config.yaml
d_mlp: 512
positions: "rope"
qk_norm: false
attn_scale: 0.125
init: "uniform"
init_std_up: 0.044
optimizer: "muon_variant"
lr_head: 0.00786
Each number is 500 + 50 x the weight over the matrix's rms, rounded and kept within 0 to 999. Layers, rows and columns count from 0. Numbers have three digits each.

# v: layer 9 attention value, 64x128, rms 0.0471, rows 17-51, columns 0-127
# o: layer 9 attention output (transposed), 128x128, rms 0.0554, rows 17-51,81-115, columns 0-127
v17:547486479493502515491526497488458458552516449496501443510540374449479396508631425383520478434526535498491527480486496445496535512470522489528541503466529441468402552626561480585459609538477428451589439443479470461543555461441468505492541536555492527504481389468570513589464503499465484439518425470446399432435481512549426508473534523473557523504382515441511497487537548556512481489540
o17:407572498502474566471481523473569533447505422474442592507514530523449548500431574411458466434420608512502531413505526511438534502445449521480555484490533449518480442557467463584481465523541452564521532506519554523505577502402521533562477484446456455548531572544533550555524448481460498545482510579429376466508443472457477557490502524496529518389500506547478479519592542463475516604461
o81:489391523514482446534511437472516497373497470572549414553554510505542488553571428537519561545517429431574486606495407496521525566504518475479514379401441559490407587490446544440452486502528467446493462496427468596543449460577489479431532558502624586514409435536576467391464441563434410490473451476520559525585570490609575522506417564500536561604486536490521489382492573473499555430565
v18:433482562452421575515408507469520568450534594557465429499484468505560449515557430462501508498489435487554507450503501390392507508424508541415433591591518547432472522591456462423423453520497540540541484596486484428544524459477453470461482526579451451499523497499627509539509506476415487535518553494517495501392533584498607499484533471543578457555441565481512468421478407482461485461498
o18:509472515454526527542554497469461493511604501506422521532475556437469538505528526527400571437483560536450557511480523497456450478443484475529438526518492545542542516584436535484501526490505502451541493508463488523499443505570400531524453516551497510487506508489498529474538447454592463477573536451440472512473531457505544486512443450494505529452458495595518478449478543514461524456543
o82:476470541365477454483522460497477582452478636464635508423589520501462435528562470556444503564356544519539417501504578460557537488556457500482536393560566523525489570458486455515474425482472460474550448476482522585420465497497549499567522446431496438502540542434545460458516502428403502495524577487649468468569354527539523458563498449477559594543477483416607555585434555528445551471466
v19:501519526480463594484526522549475521465530523514432494450542473505397427497451458478482596535485551580504507519552429408519501522494522403495502503491483535460525486449499464528473569493362445540467548504547447545546571457496555465404474524521594576484490438499514494528511611453551479510506421502481487472489490523520554441543443473452558502458584514477510424593586535406567557494446
o19:543548527531525568501520523514524498511520497455516427552501397501471468509517516495510560501488474460486455527480493509498502491468534551495435545500436493412473435469501512542469579520515486539434527462539524488542512441457453448483537510479515448496518568550486491554502511527506506538490513492489486513496469566489484533511420489504501449465503502436566512447531507483530550505464
o83:473556643573461491546396490460501485510587516443463576481482588443502518555541492554466413446541448463564561638579497529453538551510516490545575570499474526600489518429508535446520461531488462472526447545449415514346432536496483414620459505444534566589513368436522508408480591578410382504453550471493524586528486420536433411504607479485443503521519536461476450453541542404548457530447
v20:466527570582404491603496547526448437438564449464486570566533456512469560517490455585466469493533445516474481496541488554443537475551455502486483517505468595565427491402549552513488504425562480580496543508532421509468486492480596505488553508434473427459493541509503573505471481580550365618436533461489421442534465516491498522529460478507505431443516486512529549477484446502482570446488
o20:479438476551516452429485453418460561479485514530620502524535404483491461494498500513517514427488514553465548542500479438484524497470461498565433478587564544472477561535487442490487488463459530454477554489478563444469524542603524461452563539540566460507529491484555485491484571471429574506481493505532512471583542495506454511469539485417530446517467594518487493520447549493520425474509
o84:484569541532454602555450509491504615646603500510358507512507468533502516556474493513427491619481512497465483452527543569482484456526472566465577515467431351532471409396563564494563535494469474502525511429570466419503451441523499537513529439424427493522592549459539534609500450585525433554475519488413366522404365480463514460536599481531463516517498407611551469456511436549559504461502
v21:441448570518536504435423489431557373503420554427556563509523543497553523510520592451455438574480573523601465587423438531523516464471504518502513587414472532461445534540464523553505434434517486466580500446530486429543514527526445644516444492558439500444562442544438540564467466546547509560392494530600516466541479437505521466505396430556558555545561543467455522524514481500431479534545
o21:518489479483522509555455486523490533529503532510483516498524418536531531469493453440550421464497504580540509457557429429485389504422544469480460456455548544486543585569480544508518558490461475402487507529470533631534493523539388454542472522532547501422483528455473522530505482471485513483536486599488510531463509468521520591581464485534466463471526439572370512459463521440517495555546
o85:542460505471521344407599567566563484496468533503487515519442469527552538530511437593419531583502540471501488559421515455523459343539486513449443615516343558469501455523487626529506483495575482511497587559564417460489453547492497545409576503517451505547499499447481456609534511567528500483416443426540449419536466491565459517464567445508617450446431556458465421538635513401517551517483
v22:493528519510433529514596566411501428525458523557532507459489501456541481494596469460530483582595528473471470527431542520498609435485440540629521588468472440584483540427535605517578416469446511590516606483586479474438500555443505497395482523512532512458490515443540484447592414416448554360492428642530513425546516424451503515532449468481549520527560503492512571450469461496556574503602
o22:452475517537487546484501516409450474494541547490545468504507504464534467569499489511458514481537486466475553517515524522537518488456527493481459488569564569470457443565569482498535522488573476466564484556462566521507554536523493515563513542467583565491490434516520476416501535516482497413545466482534472449519474513554458439478528461520493458469439427543440471468395488490464515504514
o86:619446483515489524479525407459544515461598434530403499611519535525530587424467459495520563474468596541525497544482447419474430421441501450456642522513460580498606523395515554431442554568412513535397542477495514544543452535510508450359483566462623442572463548396479428596584464390409523426447577541477552542503589362508410600390498569467475494401517625562387537546459546554630486466531
v23:450591510579564428479458586494525455570516537459483529428500561501487500444510512542478502479569508449445506441480486445445517538441438496510544433479507551452542432516458528541524464551555587539516480458489496472402508529530543451409420541414478538520534488486488517490488565603518513494504491513531437556485515477536483469473554495530478419504465575540534481606501503504474437386487
o23:495511512465521504563508545533429580409513510516547505577491493448414485550437524503514469540460493564445487546543545490512447436498485515556492427556527467488467493495498485488489505505562500571523481520510542473439476489559472483543502427482533469509511595528497437505511494483518483494485505494497365495485442452420597592548480525532530507501486487488517410536512512437578487544409
o87:584564490572433462409510503471583444509432523562517411394507474570586581392537515426487502433498511482469507424444481459439564609554514581409552466551497520537468482584532443479500469479429426538467672449454494464493541453499520451424524531566400530493466463498485547556547588503448597552521525501531524427509527464502430507477557556494475429498476506505465589500496525555468539433531
v24:494507429469480533547516478421534524511517487488458497463557501583466465457564487480425412612393519390513543476547543534468487463536506447527521516509566415522465526551523536542578467470490511483493569513461436408490510566519431411520496477456516430464509501507536461564428525506469365525557505469467589465431521537433491524577551525487495531525613455443517539507432437487465492536479
o24:517514436518472460508515502477394512501470586412514545513491483430628493519489480474479486464544506539409596467514460528534507529508600404424499485554499476495535519539470519492520498559470538431565503574443531430569489527503517504618517554494579601502453550501519478496480491509486487421490514524428513512526461541538470531458579459514465419489522517518364525436363474502496513461518
o88:459527545516515547485508471410566532572531516547457507507507488513457502466488530508490464492458430407604478548438613485617504519475483433586484562485495483450332585453504502592526501511486482504493532539517508545489514503478508493466517554500455496534556460527527542408536482510476484518512490434524568526439500427475486455469437560459481499489504545559636541486552402540391493383425
v25:557452435515440469464504474543495467492502531511465543538547385469495509521530537471505491402554550529529500503488450483542463491501432488489541573549558522562544538489537428425494522477502540477447517507574477421377447523433537551557549447580521469491508554448492477610494550573459479416570507543578458554533518421461539489559435487545468556515539416553458512561446472483490562483577
o25:486482520510538489550426563517535460442514496498505492467496495435491551520488486471545529524483526483523510485578539492553530536504459510486536473539543464547464475560490452512490475468501449567506514458470436513512558449559522553540412521452526599479496501547537464460467467473444417434525493524442462475556502538476505507406545447491440569521506492459461549452506550439515555539536
o89:546507435355460493405515466566427612561588497510523520543559616542589523501474575425558488529525446564379520536495475486483392463462424532511459568474563510446548534473555437468430568536499526476538424496508593523484401586405487529455592479441526400462486460471495489477511548479588444522419472457578559549520501510568410540609478462559511409468486546595458416468443431466558563521496
v26:552454578475445489537502505435566475523599496531554448512521632488455460500428571475558508535467522496530593480429505460484487464490468573538460493514505546508419555514439473530481618436459450539566416430442498456533544543470467470440497506536406453452415420589532500513453448446453550563493550474587544539446526389569438554542599542566593391539475439495496436550535524476556414477482
o26:561417500520490480516536505434491570549574491557480568522491405529409507436493468463509500538518473505507494439397562481472476613499461452528496517486508471531531466564459473477567411488555414486476472546462512575456542582567435601567471482512477457490444557487437479455487468443606492476535498527535451541527448465550540545533400369522565515537491480568476512479542401450554516540574
o90:505519485575563532501472506466477536404488532426505470495506461385469540491556394413538466482488507403437437512489542460587497451458595569483468408519537392560479540442505540554457524568508597446565434495500502439581480438427489409486513525516467535559571525515515589563542395535421529553553530500453554498594523506517506524489523658527535539496492491354509452492563551544438462493405
v27:514615579441417514520473531507422542600503537396445468549512521444547559553554400523484382473550468493445489491525512502496534457479485476538494518383433477370511540490472448564491451409488532594592496437462550440541489530527446530494497462510586474539442614543551436586457407530506528504510537445580493486494517469526502454584448466521491509514498560544556450472404559443505513546450
o27:582544473624526453544474536524499537531522589578588481549518462548633470587601482472374415520474486519422494440526478496428471503525541513444496453439514510408546522486534467463487429604506433477477605485505514519488515441448506482378523525511523500515465476458495488584425389538408469432494491514524579491496464504552478604535544467467550522587505515536486427506405524481459480437527
o91:578491553536499527541522545514435494480415474573451459535447585526482531534585479500467484548443496469502444500485500474532511437499447578456502384412483527570522582543501577475414405450510542494528509427462551399512424532567506503499520488454579497391539522491513523453569431397522558493522605541467510478472514506502473449461536517485494506437449511518531529503609544450555460528531
v28:440547565530402490509545587473460558583523409489436470481463416462457527491487474425517537479567545499422445484564525466510482491440460441436485512440525484520531561521422470455458602537430538503506436404452442522483415556410530501548490461547492532524570588509464504499451589563564528426485364521571469554537496536532507526424512530472555551471513493500526516540510548422505564559466
o28:497455556403526480487493521565505518421421515511518475530586465505556478558474489564534426470479529536545466512560496483569513535471495583447572470412474500506554511517511506517423476524440477425478511458520473505525483436535463398429530503491502435467515529457529494493423461470492478513598463525505552506578458501489486517547504454488468547510476506488565483505593546417539593535525
o92:547559515517417536413458413502454491496575398517512527482478644445460472475484568368503534522556438473433433422532437554455569475520540523443581585527571529582463619466513477411421479473529546601547438459436515536410540521557519581549445566448549491580470515536517538514500562476498402559401512490484497581552572454469488395532531436473513452509499526560451539475498530435557350465550
v29:578493456415527453482423451590428430440525536537453495517546424562469540428561531528526540517455517558468579542465358523555469423363552582469549543456426459537452511443475442498469504502574500445429580500463504434492415526502383489471485503462532512402545410417424497461508545526541538479492517541498454503429507437570463416536527616435536420626488500515556524568503463518515539480550
o29:471490491500504456419469502489543521486483587397547536479422529498489542418516513515518501461506463535546498496495535562567520504576450500461482461430523456520473467429569522412460557498540463565512511488373471462522444515528500482462581450495535482538522534494522458504473492421491459528547520400502561552546494493488485394452528473474491575534515487530489477545596572514562572514535
o93:557483505372518547518597578494521554408489535484431463640636482516566509496546538502559487464500465520518529559550541408515411450482486567478431546488366550487494512460492483491534537474484486515403615491507580623422463452447482385564507561483447480365554429507531517578597567489434519425435452499479449439426538426625440495504488607568550415529480508431580517456519474515430551585375
v30:516518475481495520521485495600470528444528522482487573575408539487569476426487500581613504397554619510473452513563551493477420482420604456515525527464483541558472551505505509479442557518488527444510469468513587512525475526456425537515495506563353428521501492536545526465450572426514484472505423510503441547495540527483465400477457522478505559478445564472415476516483454611474582361581
o30:559473475557551522496474453498512479537365416553574461436438492516471514527515537466522496521456499433604454414525538515405490458500469491542493511508453502516522458462594444514435489486542456567508540531535499439471462481565503490480473512531499522414578507547505482515557452463513492560452500533473400527498578560501526525552637479437483544512552496486543443520482448446508500611476
o94:490519436336503387493596590517563543399627559458549550578598590461508570452530494459584538463542464526494491492539493544578592483553533537536494463504504544484549568546475632522461571427419566439530392418410558540543529535511501536432545517420511466535418438544544485552459611517437524429409459439506399456563346487497612435489368474564488473478513428411438434542499512573532406386496
v31:463549491491511546544495539470529445425499519624581543508474528459499479547471424445523470524486508611518431492448501482491365579430500465494599417420628467523496465508559465550538424490432569457491451445532568553544573553462592511462492521515446467506391566493536507540549530472427480487557474527495455376480558536515554505539463616468520508486591491594602518607507486468545461468527
o31:577605530614551470457533464516449612520531511439444575508574477492483490518550485490487531572519485544466486495482429558376478471533554457473476501520478523436494532487507527508397633504546445567474506524528472575462447520571411554490531499560519575480523527502470524475535538477496396434432465466551444506412515515533493462509558446503393493509503467536421502510476520409471554446460
o95:421511418545468536590480452408446485416577500514531517529549512492492526522416451465580294527507516527530541534581437500584579590502426500525542538531504425495500464509530412559515445468441499490515434471419547497466579595449506507450520497508467471478510466432502455446371589598472470594508444606480482513537611539509464497436471554440536571572511535496446504430574479519629428519485
v32:553463509491567572480455487571457486514470537479502575489469454474482511526557453558622628470542386551458497503502513469522549454497484476581437591481564484538516412483520517527408506447429534547531503439494524506490493487494436484539519544498425426492583508525433384461507546522486466471543537543393503504444540470460533541543559410578529495527555478552522482485530535465484572561581
o32:544524527518501505376512525496471552531515470544529471483436502442540569489499566479471593416519540448501464519474526479558500524586508470479516542507520528510479493462436542488508472474488476496494501515509489441572510513554541490489456483425530577483557535560492481508570476487473443509403540420492513490516430494444439399569510483482515489504497541440534432543539418555535525522470
o96:423461502419524412539462504575535424524539517512487567509440438528475388580530373502512468520426485403503487498638584531425557526433425611550460533509399492593565441507529452467412534522485554547595500507454529530487512473499444525516551514530593450615624559529463435476479432424469549493457447437516509433407566481513536490499571535525470436424608484569448558457412599443572510548512
v33:477547541506434425498482430536474504472600466548526544549523490510451445467411398502523521541437528497514534507519436492567486487497549541523454590506505501564506530503480435433513483462482534522489562515548434479547490573504485507422429462547475508554547443441388527438527608523392526483515407476482514566459515568553558553570488503459423499564426520463482512461501496429469607520500
o33:483501543406502494450496512559489525526483506566577473558489504514538539524482501501458481457515504462486433514530492499504516537527494515507529494541485488502477428494471498483511441509475448529525516468490489472476483475446460432545570519519543496528495503540514466566516441529496476563433458405437495451535478544547538475538446502473507494560541499544502449500536487498534540501549
o97:483503528422476528465500498471535468454624522380440422564579546489425409462596419511643437436593518551520534511500433525592459435516490523517496646458547508482476597424491479496490628457467580491457447540540484481479493507463451520503432483486475518554593500482505531469433610508501465421496484423625439550489471516523431451468558488535449594492469458487539608540445486427527586484453
v34:466582531454466422419452573560492375530459528553496434542507494536554543488499488467575410490479511560490480365475564551508522535477515486491395555539561520454473489436563423444550433472485506590516507428620497485555473501492472464549560565528520524545502387551516541530467485496458444539492454572486490441459559494467511472583491424527529489506548473490483437574528477559569441511513
o34:491542491562490493437504501428503464467486460501526492455473503541529545446472498530450566449541566485438484543492426471472505535521446467518484532509527525473439582519461478505485476455499516588557589495472483509543472417534584538481514565495530535463507457549463477533555470484469539532536489493420413559551531534515411526477476511594456472517482481537488537479453508499517604411462
o98:493393544576480492523517464557550504482491543476554430447538493451522601469490499490581460506481482498493521514495474492543501434489517504456584441528528529562518443517505483573472529544515555500559403483459475499454479519490454397553471455493549594463426497435597558558523424527508495529450474377498467400388435475423474537523610597457476554527504552493420478648592509442576461530481
v35:536590572445408428517428442457468491586455521621478511510555552651482421495419525466472548460594509533569406607503546556506495481463540436460454418456537477482592449429427490536426552568388538445531589542605494455492557496473534491519479464527526629517455549465482500449372500606500538521521515500422434566469575514469508450456526541621526517547423488553517477521499567497504469512483
o35:540608472562436481502431548543497506534487480478495396494508418556453495511488499471543431537490459530500538476532440564412515508503502528502559445493464489498510518525411428537417528444480466516567571457587532489439579557555523451465549479461456538502531564467411577530494456577546474555393492497570443533452514505441492484490516552529486472512513523453571457465556515457517461509555
o99:665447555506553518506573524557413480543507502501508487506585428575486449553577541425630527529480492463437432485452528567515530460505513503389469489478559531490482546466560413522484567575533555628470544564437445605412486591479428403541497494646416437524536439516499435462550435428522465516540574502440440445613554440523411431572517458509515459485423417497463500580479464447437408474503
v36:568441412530507557503516502463496417464524508514558494480445597570429526489550524489472482478515557532491462504552416342486500445572571484568533536520471521479452522479435505454455517495435468592521532545482538589503630561528591411503529480598374546464429464498483477474527506413581413627474568521587538405449565423503481502522440410529553531445458453467453522492500480527558476505495
o36:508466535517474433597466536508487483538474485484480490408465482591455503503563521529475559511396461538526475508480534478504461522454555484473504508463511541481527526533479526462483446526577497471513456546497486584484533508523454464470484490454510511508531537426473528540545419444502507446543492523515529505526440453559507463501472542507563502467486480574510550486404592429555418529602
o100:530588546470529510627457458457525495526644586451479553571487465489518533516483421527449460488498444476467549502548477579396535534499433476513508533540514469555585455404480543560447639567411502380543516559528440506450520550466516374513537446470530540459402527548500470493557497558526429543598495394503476446482516408416628596540442503512374468470605490363473417457601471533497564464412
v37:511515524494510524486364521447443367507505442507526416561568574371508464523426438527496445467481586519442515613563405549556513586578441421568567526499498582495491518470504441527485460552452450390474545588500504494546479557502530548472610488477523512511529470458489531557491449475525476539448571517427459497456551574568635488449402443564606390479478387617537482512442590476479514522514
o37:496524570541495409491447502524521497528558496540469439522543489473535458555517466437489471542531495509500457488469440432461563459494453565557551414430513540547461545519519485515449447519544450570501500442499549547472469478575439500477507479536438439505496504454510480502498461497552484501516519573562397499451482459553551552520465527525541613536429448518453549471514572504539472468488
o101:536510473625506537454528466566492445552464504465481570570660394505495507580539514533454468567371428535424565583542515504552446471444403460387587596430473501459598503530458568411536515552521404484540421629496511365426508512600544408480615560457505604492515472632422532465463461493465439513447403494462464552393422608550424446560646497500444533437571408519459559440431489486452588534538
v38:542507539534539460521447469501490452607572498451429472549486559553573548523482489467526490534523482451447440484466469507535524437495466462451532444519458468528518492605627438498535437495505599513480508503514454536500468567571544466459448487430486435585431453487519506489553451577513482406464574512510485480532539605457472586552400540504604537447529453480442476513511515411430518535563
o38:567501508556519413479544499452431555452501488414478584538515448503504504519458499476444413563521535462428576529465373508537514534523508532478475493508440481486467482481473449453522587634529499538565501555579524439506421440402540431516551532614438515533410501446480467449475550512472496498565477589546539584565490496480468500539477542531502455496460468610447490543492562505523429453487
o102:440548491511474458507451530562479490595523509544460511559551520555490418523512470506516497469531513562508490538519529472415512419462546525421603446531589587467510507529543434523433524471383486492554481424498519400554651494474528593436449551464533469450532484575479519560478491484535519549424524482562458461454445518566450607553508454432451469561500524432421629420461439394426473580513
v39:482543445543551492542488484501549469475421567517554520475502431557443575466525492442424513585540565552456462479496570481505528438531495621549536512487478450473467548440578429528508424527473522492569455516488535483493509500508515496473511455508518539548491487498373516429476488436539535553488505521452520569507471502458466499490526564460499571536523511475418536515452557530551515497528
o39:527620447390480503522530582521545445533489519473502490484421550475506456479458500520502519456425405521537514464560435528470541462490511574490561543451456536441471489477532498514496567635489537512501488490540454512453577512457517457489513521468440521468538495536472485510469569514475568489414444629443530532480536540525449503501488569470427450503515477478504481538471443529446564509509
o103:568413493479471433477499421447514558426490505545480540536564513501489451471483439493517563540602491520456494486445543385537500573519533476542485531550497462455529551537483442552482520507500479459462571548556471457479461522469495451432489533524536483517460519451555451546476441482407556506565496383505517489493481454473594595520556592455479559464522504539459458509507555506536478521494
v40:498509548514524503593557493489495538555509489550523548495601543539478455503506504540491552566522507519497520463578382451491453455510500535567539526483438485478450481393444531463566528483428537499497500512544469552565592503516495529497515490640572530455431455500453569543459566419420450415553541510552574480450451433431540475443449411528546538441465556459447445474436513470396523422524
o40:475492525469501516542464533496489515525577472534539462536441460484416479524512508474489467562465471570524484476495531553432414490516433506504511478512436491549530533500544510453478460463524511511488537478474516605586489473472474531558398482538423521569532492477469508576500492535530482507513583472518499552418470497463411475566449542504441444474536499471561518536530513459518495544478
o104:535580603493558484612464545419462473532543570579476549488550452458481516474572390532497534472576477466500562494482460418536476447480592449469413551595542493440546567440499596517572606570478464375509462564549494473593444564519535396475562464408610455513535527419479441383490563511498490445407547426538496532520525430508504511438522440487524540439368538584459499482479460501501453492430
v41:558479530447499500391548599480519545530529519492507542426545586545478451637467476539422480514563476535503416575525508552450512489479541555596554541451504452459454522412481476545566438531430427435544432520497534513631471498514560508439495437430444483559441464522455401522457493457494574494437479473550492492467534481565430530557422492499490462531438462509564519548504491483475512490483
o41:590483467462484446507555465471499460481489508514519523476484543521527552508485423516487497588465450500479500399545484524472514498484567566441461379414454573525525555536484523491497529550547538418538511493479429532437439450508500546446507506502505497437493540461611515528508562476521439540467582546448456477577513466507458567517528538469508482525501506536483489497450571496454468527517
o105:521445530744586563533527533453570495461544486544512437561487361553394459582613456491566507384572536519523512484567533495469488500535438609556483557492440437498485389486530447499525488478494415439386523532471560424572488601470401429455406492566510507619535513512494507531472481563431537436526416532516499496456525470549479537466416482547474517401526532457509445507539506458502432451596
v42:443449431470539464495419479461494503501524454485572456610510521475495511491613468431463474571453524520430468515534580496522461555522519581553459624515555512424528589499404482538477525527467497492488614499509500504503464358487420553480613615431486473537506405466415556509522559483570491498545491547553528430503369463414439481591495490495558476476548534458508605389497502418549492570453
o42:556492453418520576523443527506446502485490456580489505508486470498560504550524562490452478485509529470500502572450544428533487562547469504465499506510491490543553448546453511449461479442468485481418468490523501448507549515489537479482557484474519489477471437469534496446453463494485454544515479596467671452517471516653449496520523504505512568442476534544464443506434476571522506516563
o106:483340592602468389528583560398672521495557478532548523517455461560492501448433431610500470533389472496361517520487437485504407481389449356603567504462590466426584611430532504595603479558590489508521557541471562581430444422518588507516431572417501525523502488477488517560525444529525547382437478505554392550384499472322535510436496564518587471549528512526618545458628465375481456516495
v43:571548525564487444358485494400461511512557554457573525522565468480489503584508478536463485526528524590484441540537542462499450565474596547544486505372503512552559474489561499503419490468509531580497449572490533427509418514465596560440562522519493450491472440536462529467455485616555495550480475452446508449515516534475417555435424481486547518439585574464483497478446565481441556516445
o43:493552529515490487512488550497520489468431563545488471446528573516532479407534430513432468508459498485484491512512464509477460495547565522490486553418458525469518613473482483553518485466506564468524497495586522500420542518504476573592528565492534411467478476474565467508483524453504558427523504503513569477473506509502443525481545539508434475525473488539542507543521527378444430445494
o107:539455519540452475436542499392514554456514563547602614613429416568450439610539521542484526497521515438465472466501463562442448465560480573518553422510555492490431478519533458403473539513507482563499530559496482459531457462429544454408593456484477525538560547515440488577463508604560461512351442482563377553513476556481584497517557478595466503571496486474506383423411509416571459544488
v44:484497531492496502498557502460459485552524474530554490537463489408526496565487524527476489534509569554504519474457525500542588517453468505463458534508526472502443509510547506479481490530378497405415475435563530501559482476477573439530481575495540431445473428540500606398484508528564570462468552488508481400488471465533497455459565559546501627488483546476549480476470516477544395443554
o44:449553517479526439441490453542528549492535534493445532445514471534430559460526530489571517480484415533441539477511441490519489503431462541451449403553529508491401515523480503481583526508525477465572460540507506518460518522584492519520457526484467464492479502456567545527488462436471514489505494516519444457513538544516539489504503544487453457516506551516562511546580520503470554435489
o108:604425540609501487571558469445475454571563399507634401541535489448579439526361463546426542488493610460517446504498425476532498478471572413566499530551520466543508519482486528491457414579501587524507518421449563476581470373391528482503484505512560577463509486446499451447595516553510485489483427510390494566523485460513494497477512501470522506569537495450436504516420539539515446571542
v45:482573574539501486567461483529482435470509533336432459399548521497548497489455472503401504513529539496462506443579504467532460491552528560436404436521520482515530507456507444500497474488534471473535460510472560560539534432477496569463469512464464499458482492578512464525478536428513528473575520517569455542429455425558496514554508540504551489401515489484413588614553461546537514472618
o45:471505522531485453521458523526479466508504504465489566565542499512459494490448546476607420556444516453451470501485450476524489525519491469480531458430497461521537495486516551494464494526541504600485433476487501525543545489462494398482524471530464441498459520509531522596497532513421511490506503499524542547500531462512482481501485549479495466560475436584479548497505518461506541549483
o109:450523476565473477586495479506590564437524486369512543333572514443508497506573433427459572493475412657539530559511665510502503567532534661574466446548545444437581458519548414497481481560495476473514524416457452466531473444636491549538471536467483466543426538386578485511411493479530575405497504551486490492470360464469483563473495407535545553435479484484513378527497557543548418567456
v46:608496594559445439503534559521404519517590460526515477532511532471480546525523504554523440487418581500488462482444444555512460482529572527539436488500476430447506506449596508566532533475443494475488545482471501477488479411520479427558577502498443578491537522604384479531601546536419481524429435453525622434415489437571485512513548540516483577493613589481494511439531515448410465421508
o46:527502500454533535510514539514441512501480526552545526489559556476530536543499523524379459507490525523411477480509469507479522512517485444485535487489480482531468530526542518489515404461432528522543451501459549482450445526441520543570524445559542535465531448522537475514453423496457545562535507532519494486524500547541519489509486487408466531570424458490487563551476492548508481364458
o110:538571508516438420591473537485497383611581630448492478545497437422497431462496474395617504375479452497558485503476402558542364544612622511486390476521432447497528511473450590568434474667594494483486533509574476496512493425479450512509491517482490517553540610518459594525615533506557421428282475427351553480533580534517513457361545511588505534537573463476509422392510505514497501493588
v47:461519539379585516511563437483483566616451568443493405517535464430424442553513539507483501554591555471498521470518375532610485516439496471469533513400478628553513448581559461537459489496460542538482500471564470573502505548527511473437462503417504442530544500488403543526539505474493437506411527491428509498449630500604575489484497561473514495456483550520481462490477457505593571509486
o47:481494506522502465502489481493572432500466559501559502425518471511462552497489506489523475486394447492497470508453528467467479505544484413558463571491500498526591540551512553538437490503510481583488477481503417549541528514601501504450559434500473567440497509526444546526537447450522545543513522433510478452442555512423597524506504528495477534593507439534528475517485484414551451519407
o111:479519555483469422540384504450454376592465440493406473577419568574599422660584561537452428483654577529567496614530491494587555429430451554504584561453493531484388532541425436412458470545448436527557568546452534471452462426401435487400420573468479489520498434500525451524537552513424449456395584503547501594450435537639461505522558503499475549525562518436461586453454562585459502551499
v48:501507447620449498507560474499622468551496488499501475556538473449439474510529539460400510571527514430481439522451519464503492491445558520486490498443480493528468443395440441456472533492523479495554542466480555505555540579466489563437534491425439492527520469574528606516463540586431566497553497508541504494510476404570574362458548576406446534509553477435477466579468589409572488585527
o48:511570471519509524530454592558560523477520514380528522474499558496511486482492470462561445447528465494558532449571480457523444539531531494494494464447510417529539508498554554480516511513462484446518451507504519521458491463408475556522465471478597479537476452539465469449413447505554522508455485495547534451448458554534477526475488534441537541549617419497495438454526464506564576506538
o112:451434531523555512508585403461469506564521463485513448430510527443604490486542510505544517545547445526498496502424494573570597487369586566556513529502453482499434489539550468422512517469486542484446581589440487451550457516503504320465557532480397444483509541410580402527540500563447474543489492531580518584559534529416466513481518423459479529540434522465453509541565602440539383512453
v49:432527616468504591485533585452436477422539536597460523566515444464444539488511475490441527489517495573594452499492513499464522481380459434549408509463582514508450477565550423493556515440495517460500422561503557460504409503516486576505483520562561548570431481510462426574493535472474504470367557529397500410391443550481474568594507512460538509504573536455552548595563520561513483442488
o49:609546460432519478523479500471499511449464518527532497478599534460464494501527469502476493547498536544501573473462482531455488515440517565496519498469583456484491525497471431498584465446445504436548491568573552490575482460463591529485473540458382506466517537512473527525524575472442510589503468552492434518586489533448495555431474463507441484559467456512465451438517539518446464495532
o113:392427530452551492535525526343499510442467506569491535500519495392503443522460464468531458582479489475545549624587485405550509510603480514501458464596361452631507529498456459496502531520527502524476491456552463430275508519564485582559451387604546532494528450421483422502513485619467425497491483474496445452456573432675451536483592576550611620531447524582500421536424517507543459540464
v50:447516554461507541470570413511500407430506598492487566524562503476532543549461447519485481437519552457540441463539501430431475414519557556554522468497526448547537505631453466442512528487461491468458491506496463530533532461483445390451510523564528514498529511505516536535566448554587505541510488522507551531522462515495433491433509546524502514434462483538482544504525451445554452439510
o50:448462523540569588559567497507461515442443469478499455490456487533547541508474501475542456461531467536557519514511517486518463488449480419486564545504573459488532552504519492458530505464502537558504558447458474583485498562564522512544502526485519479429428479527473482490483515496553538403520427522525509495451563466524435479500516489510488473533556444489497516519384406496552500526443
o114:511647522498383495578387515480636500514571535524583544504567566523385483538500402580442546534501469574462498522453385500417514539506537479548375430535513503560533465486547448491394535447439464442473423504488525493475559486456489492498499421551537541465507452463495485457512460559482417509580484591474479477604494495625511476505468457525508464587452487487494526525531531489460579465499
v51:408436471442485494508516487441565463471449482431503491478435493576511557444390505484471469534494550554561457507580566560521531505528556413501425476488532476488584483509504534480542482562580496485444532625476515527484599541468528498550501568485501566472516499511402504377483389496529414483466485476523539523608483488467515557482484571562464492553471409461452530541507502466553468446481
o51:456428504490464444481468489545546479519459475569506522490485502477506505576550445459496512449498476517521490482482461542515586515465536465552481489503536473497466539603476495549452485529461545516554485517493545480534476458572511517537531573552470510443479477473517480517562486453520529528462453546455509485407514543482590454554529532514513466519514517508421513503358465510458453481501
o115:535530477484540555546466579511530447513455441400465512467449517550547452441376513568544519527546461546410492419495557433545469526486506486458581618500559530479575493539553463512557534534525531560473521595524422577471612582395458521575439366475514558565405472498500461531441468601557485545587432517402418526587490429511490543459464543512441373485451423436542464512503478545483479492449